Weights of a small GPT-style language model, trained from scratch on English Wikipedia.
Size: 15 layers, 4 heads of 64, vocabulary 4096.
Each number is 500 + 50 x the weight over its row's rms, rounded and kept within 0 to 999. Layers, rows and columns count from 0. Numbers have three digits each. The size before them is the row's rms in percent of the matrix's.

# up: layer 11 MLP up, 1536x256, rms 0.193, rows 84-108, columns 0-127
# down: layer 11 MLP down (transposed), 1536x256, rms 0.21, rows 84-107, columns 0-127
up84 093:504609497551542466569470517498580504568466565418506495516508501517532463571449528508575510553574487484515468545523488451379479620584504442600406467514507499554568538435563418577491508518439589453418599530468556403499487524498505509517434540439537462479550525522503567511573548475467561517504584429483476369448467482521420461570461515534514529566441505461601508438493462514483510489491
down84 092:483433473455553530455559412564436515438558480628502476452502501508551459397518529520467538470515462453580541461446513541496483555415506468416498554534482471569506442522565486524535454499548494526474490542454460575469532458489526468558450479419519508514545453397401496548537396450467382560479440442598515589467480545503555511551492468385448494530563443471425431498484487440557459505470
up85 098:476402471472491555474529618406553442476541577438473484554560554540566493545446548540461501493504465417488468533498384546394514501509556551476448499475400456505462514502515431500439390523487512601507551510474437516576472445459430537530473344509489538541532492438563394490520491595454478420440407538538558420450531509519500486555472475499495470499478477519555552571508450504570523486393
down85 098:441547416370388511560503479549565524488475472484366542516503536533505503455529445501463505559488573480465555445432503550463434530529419573462514517447500577510564564436489472554491518529488468439468531445447432631473461553592529530513515577461531457541465481460530500509566582424435472477498491541437415461473465524537545598436399537529494499501543529547505463462540518559547453421418
up86 099:406435412581508474460458513517579463484420502597516532516502440440498559567424511538542480407487513477537408428601506435478572461498518542476578479487520510477386523419487517438473530549438607476538525468561404517532547480459474556447547469585509575523490511481400530471446544490602459472435531439505433497560488503445574456485498481481513538462449562491498455424504510484535519397401
down86 097:486514522434468531474530401449458579509543460461454499461498478406425497463469487454516592486452493589395497467405562542496481454598490452479482550508578478469510479411556541444584551464520551583451479451523493504466537499440620484496546504371515481518542475343528393521499487500451476545474369507505472467423488535490405492492516483483403525524537527516501603535467395462500498577498
up87 103:484469434428551417519489499549541482518474493560512506455582478479452573514439581458485598490550528482574500512471436575592417510491448456497578461440515450489504487414581551511476527480468556449538455585454503577445487523525522496473424592521551513564519593482453538603485465426489522490535496452499518513489503627539457567509516514436583478506492411564538516481415599534566462581593
down87 102:457457426502509489488482488419549451421367453528419475547489508405499398525560471507544510523583462495594497450562452482495425502508541432501486612571505588466496448508489495467540514465519425459464429458541451532554425503382496508492428429492485478520467438520599457564478600521450548530492416543506471521520481476503509458548509507450436450481568486445492392359571427512590493565409
up88 097:521541434436450456515500487502451558482495492480500439498568552541534542533472517555422413531455527491506436499453549479529540431502533392482425526482469432524466440448505500453493523500509540444573579477437437550561461476563483616403519484475492435599526556457479513578532451566517430514492487472434394494447491486510472525482398465481608588472428464544543470502534519462499486531451
down88 096:557556489509576457510455523444473474586448499488511529446420472472592477512519401499503512497424508565536493512502447500527440496450549427563472369553520521513466523510388518469476487482516410513482490510496489345441474435469471489545433537476539564416554556503510580429484560461453455501511437474582498523485495613520496551421506406491508462467536567441500463498442532529500514452437
up89 093:518463533498493551439389540598553483461514491494542527579510483476438488511556486559428403429522487429429523612476568563585414500484452542461467467565511527478516501509550451429530533522460479502526512458510500422481532450425486383470517426587357502498490527597562389630558475491566422496434533542442450426490487476423459573489560507471412547505413554502474504469517511411491490571528
down89 091:548464406536440550548573472501493510506468545530525448531508584465570447588435556480537575492564562514580414530563421448459558490526506555481490552456436481520481574482512549521449391413487448470529557563474528413445457511603534508468489431434476459513460536474493603519434450610409515513529502363537433514565428538551573514430461475534452487470497487459533559559489548483444596564447
up90 092:543521552520501471468528416408482496522476458570434553461483457460370571615420499597531446539433468554409514455494447404522448546453488475449476539476575464499429512493568500531490525538547452482526494563460572573536482517502555575465518468532466513446467430610463473523482560578489479483501561541464510477495484419469516578489548580519439513538549439478502468494562520505451499536550
down90 097:481474448548615498507506474601575553495493402520392540541434525483428459521405549561554433477563460576361436502458538562357456469513557512450529496431467496432527518461476500458469408491581512520550479574456495609438461528525560539434443566495534472565528591445448474526482475575493540535525451565546526520588518500455562494471492540443470487418512480433547467582498558484572500504542
up91 096:610494540461464402427537450529460584471595482619486482510481551431414432503545584656405516390552565527469548520553504501551486440457431422527505466538546467355552486467425490383541459445458466437529521443509463443515571428431479524556499577413547481456548505447457538541507476428524480524645562505536492536520567546556464564515529520461564508469557489483590530470428463469454515488502
down91 100:512501559591413500522509488515490409533510466525554515540484428494587495495526503399470552450490424541580524446571555534537468456501503517464525523459470543429491430556576470560483425570471437364559522489549437435516502533590491514464551494545495497481458494518440518552516591570451541575552463470583475464494454534466534476458504504526448507534475521538468524444523549510510474420535
up92 097:506402416364513397434551512517555572442478550511474376560468534514473488534513547466432435530529519443395429458535422521486579403544463480514427530409479474434564478508377535526578456514544515475475512443458545545509446470480452466519507494488434431544529487426529441453539512474485528557461549580478439461555499617546574416510474547421522586582534545516588565578533468440540504487425
down92 103:541531459461534414459520513539525557467544563474461614434609501501596374471545490501524496562526493579518427523501464471462537543585552476499538573460455425410450558581556519434459426446456600558473493442542562528502511464543490455483421472535518387524440420522506468461443503480558558453525488430444426567508557519428442510473471519513439540477558478535460504553544548509489503509478
up93 103:521561540513641435440512458418573533519583505464530539526505409416475489481506428514582549470550498514524489575499513563474490576485451494450509523585463511468490458524429517449512453525537477488482554482551543458506537588469477556465475583534549475412494564477463471483602574511505538327445531509500548511517554531516576584419518475508525412467483471584468468541589511535453473451565
down93 104:613506491503552452430502528494507457521519421430530416531488531553539512566538504592502416496533457485553492532558548507560429531457527532524558450452454534509545520486442532417511600490489466579561533603522381425588575542490499455469535580452482533453485588599508496419609493542499547447542513462514442552459489535647539477506500464556472571462442524435565448477489571507537551471581
up94 098:461516554631534507449533594538467484513494478555452457510411502530406415538475537513501472531586477547419601439519419485565513561492511518457552551552522499523531515492556549469551491441440458519466541569537485438470463544601522603479475526471560509565527490524500522469538503566523461490399476510515445504364501504457420487558463555525460534592508408601459477413480511515562520443581
down94 101:504482482544474524484604508419515515545504366481458500527419498608483504523489506481553494477493525512432513499424417496558591541545521525578416428463594336438492484431494513500443513535516508498464442558415446505549544419543466600473500484475533455611533491462418538432472525480541515471464412435558472524417478550504478510506486528532448499551542536464467449469538499550572528557501
up95 100:556466455481561506443423546474594561564574527543472564491441480495472507552518433512454479529570415503536468505545549427570574478469444590521566596591621527464613515514529570510531462585513460447470481488518562457552519546481584432492552530563463517500529569430452436538516546434432606533573528556507449517576527442531488569545483536544559522430534529525592538500592532454498411567579
down95 096:459466542485420501557495536565429406534588578463574517470508536552436449421501540511558540542459508473530478523523516546437426493497532440496479492456464511501404422481438464478580481468486570506423475531507492423404529437580420512402471510530621546607517476524567507508478496622509483493457440551519590594552575444415444458478514576440506464439540426404491491542558405428581592469513
up96 091:440567530541519534477568488588513567485434526630416539577568504499497439632509511375520553468489573474393466519495555440549547513475538524484496543497426573602498514525430503563513482588497552565429549489499510546390484473525537435463470432502558481495557481519466445509471518482493475573547550485551427490509579517484439462472485483496605458532509462570569451556644518558408542610534
down96 094:470464465517555569439474498531455520470490576512565468521489494526525557565613446470508526440448552571502363560535441502500482588468475486543530478574523448513574455478443498458544511452534458436521389549564618422455510470555526483481509544452405478546429492452501451467489492483572531605521504550524603514490575549551528518429548485531477401489512515413503565512455469494517623400494
up97 095:463467549444517507523562432465560535479510397531484452486595519465412489572531469519476496492507500577526509537577556446560479508562495497523413539534409489469444464506450525440444489488520465548497471528552427514531497483507486500551498505571454538448602556502513465496505538502460525495450422392524482549409463616556474560458500505417460445463555567520541477474524504517499485482522
down97 087:454626477559424524491505491561557414525465556475456540515501490564521518384484615482521434574535512439461528526458484518531504466461463468541531392480517474561501587535553454514446585559584492540431471453417498392460454521450512522421564419498519397523512510466495443508465453506581465563577540518588490444520495455567433501561483485499486555584482560517464505586482596436439441518467
up98 101:441493486573595416509493537455393469459608528486444489408472424463500503551539550452533458544508498498587556566488517472455608448511584517540465578544599480431366448434482521477514575510455407544454472541467515516477424570515489525557454593459551492492548466495488418405566559475545474512523540470438420491548401504481476476455467514494552544403497529568513551458571462564497562397469
down98 103:556485466484528432488499483439408520585430466550483563481502499466500549435446582545459476490573635523544497542555548494515501454457431548482502612429537432540542453513540502440547550567464622508510533544445535430531493545533515482630534521468495501520571511538529494613543503612530547462495583588496523532491486497434530541480569561581403435542504386468390559407482541467528470511485
up99 103:493445416472482505454617513449413463428518554514510528427476443485555543450441526529486600552410484434452506548509496552514487539443500465495495555485431444529561547441545539454476478441602580570368532486511515465479452455461597456439515472425465573557477431468548499504506553454495511575517549506454510522372475532486448455504481496473480483466570434500542584503510465412428479492511
down99 091:454461498522542556608362492471464601486597533535527473510624563421450491492477445414478477435526547456560548515599505428621568459546501523468522476376507486424493462473536464544529541612428522506525495488476485505496512549497543532546513510574480482497534450469473527586529439478492475470600520443556529491477566570566511511464461518545589475486401496524448485438576482598623560442469
up100 097:493449495488598402546448589538498560552426495535491423486463472452548556579539445530488473464634483554549625527455464572474490364540538547477548517502533513509570595567519436502583530504490486531467468483502522461486512454491450475515513519512475491464395517583603487547540660519520465514555523449425543504558418446498442589507445495346466534472426519527505437550485444484544481466474
down100 094:456494517477422537504515475476427546450470474477550515401492516463526486550447518420461500550407467426400427498617536507495498555478434479570388489498527514444452483494539506425434554464560497516485524532525421503486447498481407571465564534484512492519564553512448569541390463506464566499500498537527462472418479523486472413425576563560524443458522535480498529480494556512484496517578
up101 102:521572457422475530569592512422416545549476505571512514498484451476535426458519429523510454523551416544463538437481549507533475538460554436575530497448528402540410521571482440469437520558469485465557551521522459565471433459438468546512463475502528495538423471473438438472517589509480420557439447466483464475544483500584440447438500516408473577540549436448450553515467494497456473479462
down101 099:570514551486606573477365484498603489498499527517563495406540484495610464409459475464418492493458543454543435581482452488461508492490507455562479481602473575517562471515369522471532514592452470516476488494444477455527467474459517530484557483588458599475473430553484517497560407490484500573464474555513441499493415541467526577575467515477500457443588479551507542517481509525502455497430
up102 098:529517469521511337507475573422526551471574472455453494502507497624551470513486590465516417546526482386456514534547502416484465473514528510466491461566493490464488547525495483482460515523465537540543498415497553593587519519532545436464452494455500512538523516561459473562476467538525457494369460476523451473512507534500555453391491570487483604347567585467493406519480527458446506494558
down102 101:521434479500506507506493542562552497516540436411541506589473491401466468494586511434562456495456498433618490524444460531466507472517496537460479489491506537456540421394482523485542523508528484511466446488426479521425496447517416562459536482497471478520525504423457498514542475569578458541544489520431499464376541511450503562528520406481481453508406431510514553452436493526502470532516
up103 111:514550542430413487505464448514479495545530567446504582558437560446523502469545552530477565458490552465454391505479533464509529516441596553574428509433419457444485473521521472473523469409561541518475442428437514477571455338538534392567516483498470588479474432568482565442624499496488501471522482466532514547482555476562494518501502523548509481498442474549549511589514543490459462495474
down103 119:500501515508508542610405504466510522479492441552492610462377441454518519551555564553423565476457482485510481545510511395521498501418537477508390526514437457479559530501508550488530499474537497442500403516473573498511559380490494456569489473518477602457537440474468459614440550441523444598514437498453524559492571537485483514511546448517437518484502539443461434635546540549489382557548
up104 106:460528463481485447514445435493448574594445451484518463552429562611578472464524514617438549587503440547483466551542445456497523452507525580522485570544499541501546544500536538515455552548501552448627523491566510468512486523415382438455444558510524494448509554391523490561525448472440499466537413487530515582492407500519508552528450396576479508528435446537528563469486465583545496531475
down104 100:429576526512491445541522550533593564538477547531472575573422417437444491467518502535553431514586502447484422497550474545473559491536520373467498387474419450498570577528469500408458517425562470458441488607512492451512499537476576534478496485501453537495492479459505481499526457510323571543537558504500472461558515461481513437549526516442474498512477597539498496639474492550479499471497
up105 094:460515503386532388499441535429457430477380512538516438530560500419476537516471525510523496381586437513420521474457501409482526518520566439536487417504546417524490495444515408511509470484539498535531487521533520522527538466515475492489464515607556504497467488471471411525502414489392426435537536497526488565553452482555581453505618555488514560512437490457455486539503401484474506488406
down105 094:424412425474511454507554549561458484448537551512566506543489495513485568513471593504508478469583552520574441523498586475528432511530537496552669450411527514519508442570481526600544517518501460557551522474541548503497539478439576431470509470478492559503467546539427544509465513426519519534516513509538486501500478462549514579505406559440460447466545459528526405501568499455639536524558
up106 095:531515427509504612533556486449561549497484557470504550523374508457582446505540473541520482575518509526563476526648527478524479540597482479544419516502550582548426508465470484550581444535506496515480496532530526502514609534548523578592422487533558634421510499457618476531541516557498496491413411502482508550578450540507507470577495586454493597515489441483553451510522592451538485464580
down106 091:541538551533507540474509545494483599500509496611551438482619548507438578585562484453496419479422492512510370591484399553504480386498481466583484553476519483357434425433455521469466360477451502580502447532451463533535511489486447493458556554530425535602485503533455461475506502556485575484443480517509482429478574468469514541523600529522519526546542438576511549525477436490376533550456
up107 103:520482427481531484528466536508563527509522565472502469443474469444465570584446481495430575537506500529482497454490556517485451483481512450505513472437520581530552405544522470425405534491489450503485557531512355509441643504548512499532470483550549522526444548576467565544554479496429539531504488482429444545501478517479448526520532475475562507391519480555455385551468405482457416523473
down107 096:422541427406503427464481445428504538472491485542468571500515509494553338518621558405568507477482486513524552557441510501541523501479488443582510442499485500447580528506432568498580496630534484499557490492452557456471657557438512505511453565485592487469531429455454510550515478542386411514458415488494518469602481472583533545401454507516532448567451572507557542561502552485523420553484
up108 104:555490464459567479497528427539490484561556457540489507494462529401500497441491502612494439505489465453539453553506510420448544478470491610506475464484467505526480525505579479549494394513493474466511543475486563591563476444388482435550497512501514460570484505509620513567516543477425525513487496561515610554519487441461491484573462378480455609459491487485638504531641460415474477521497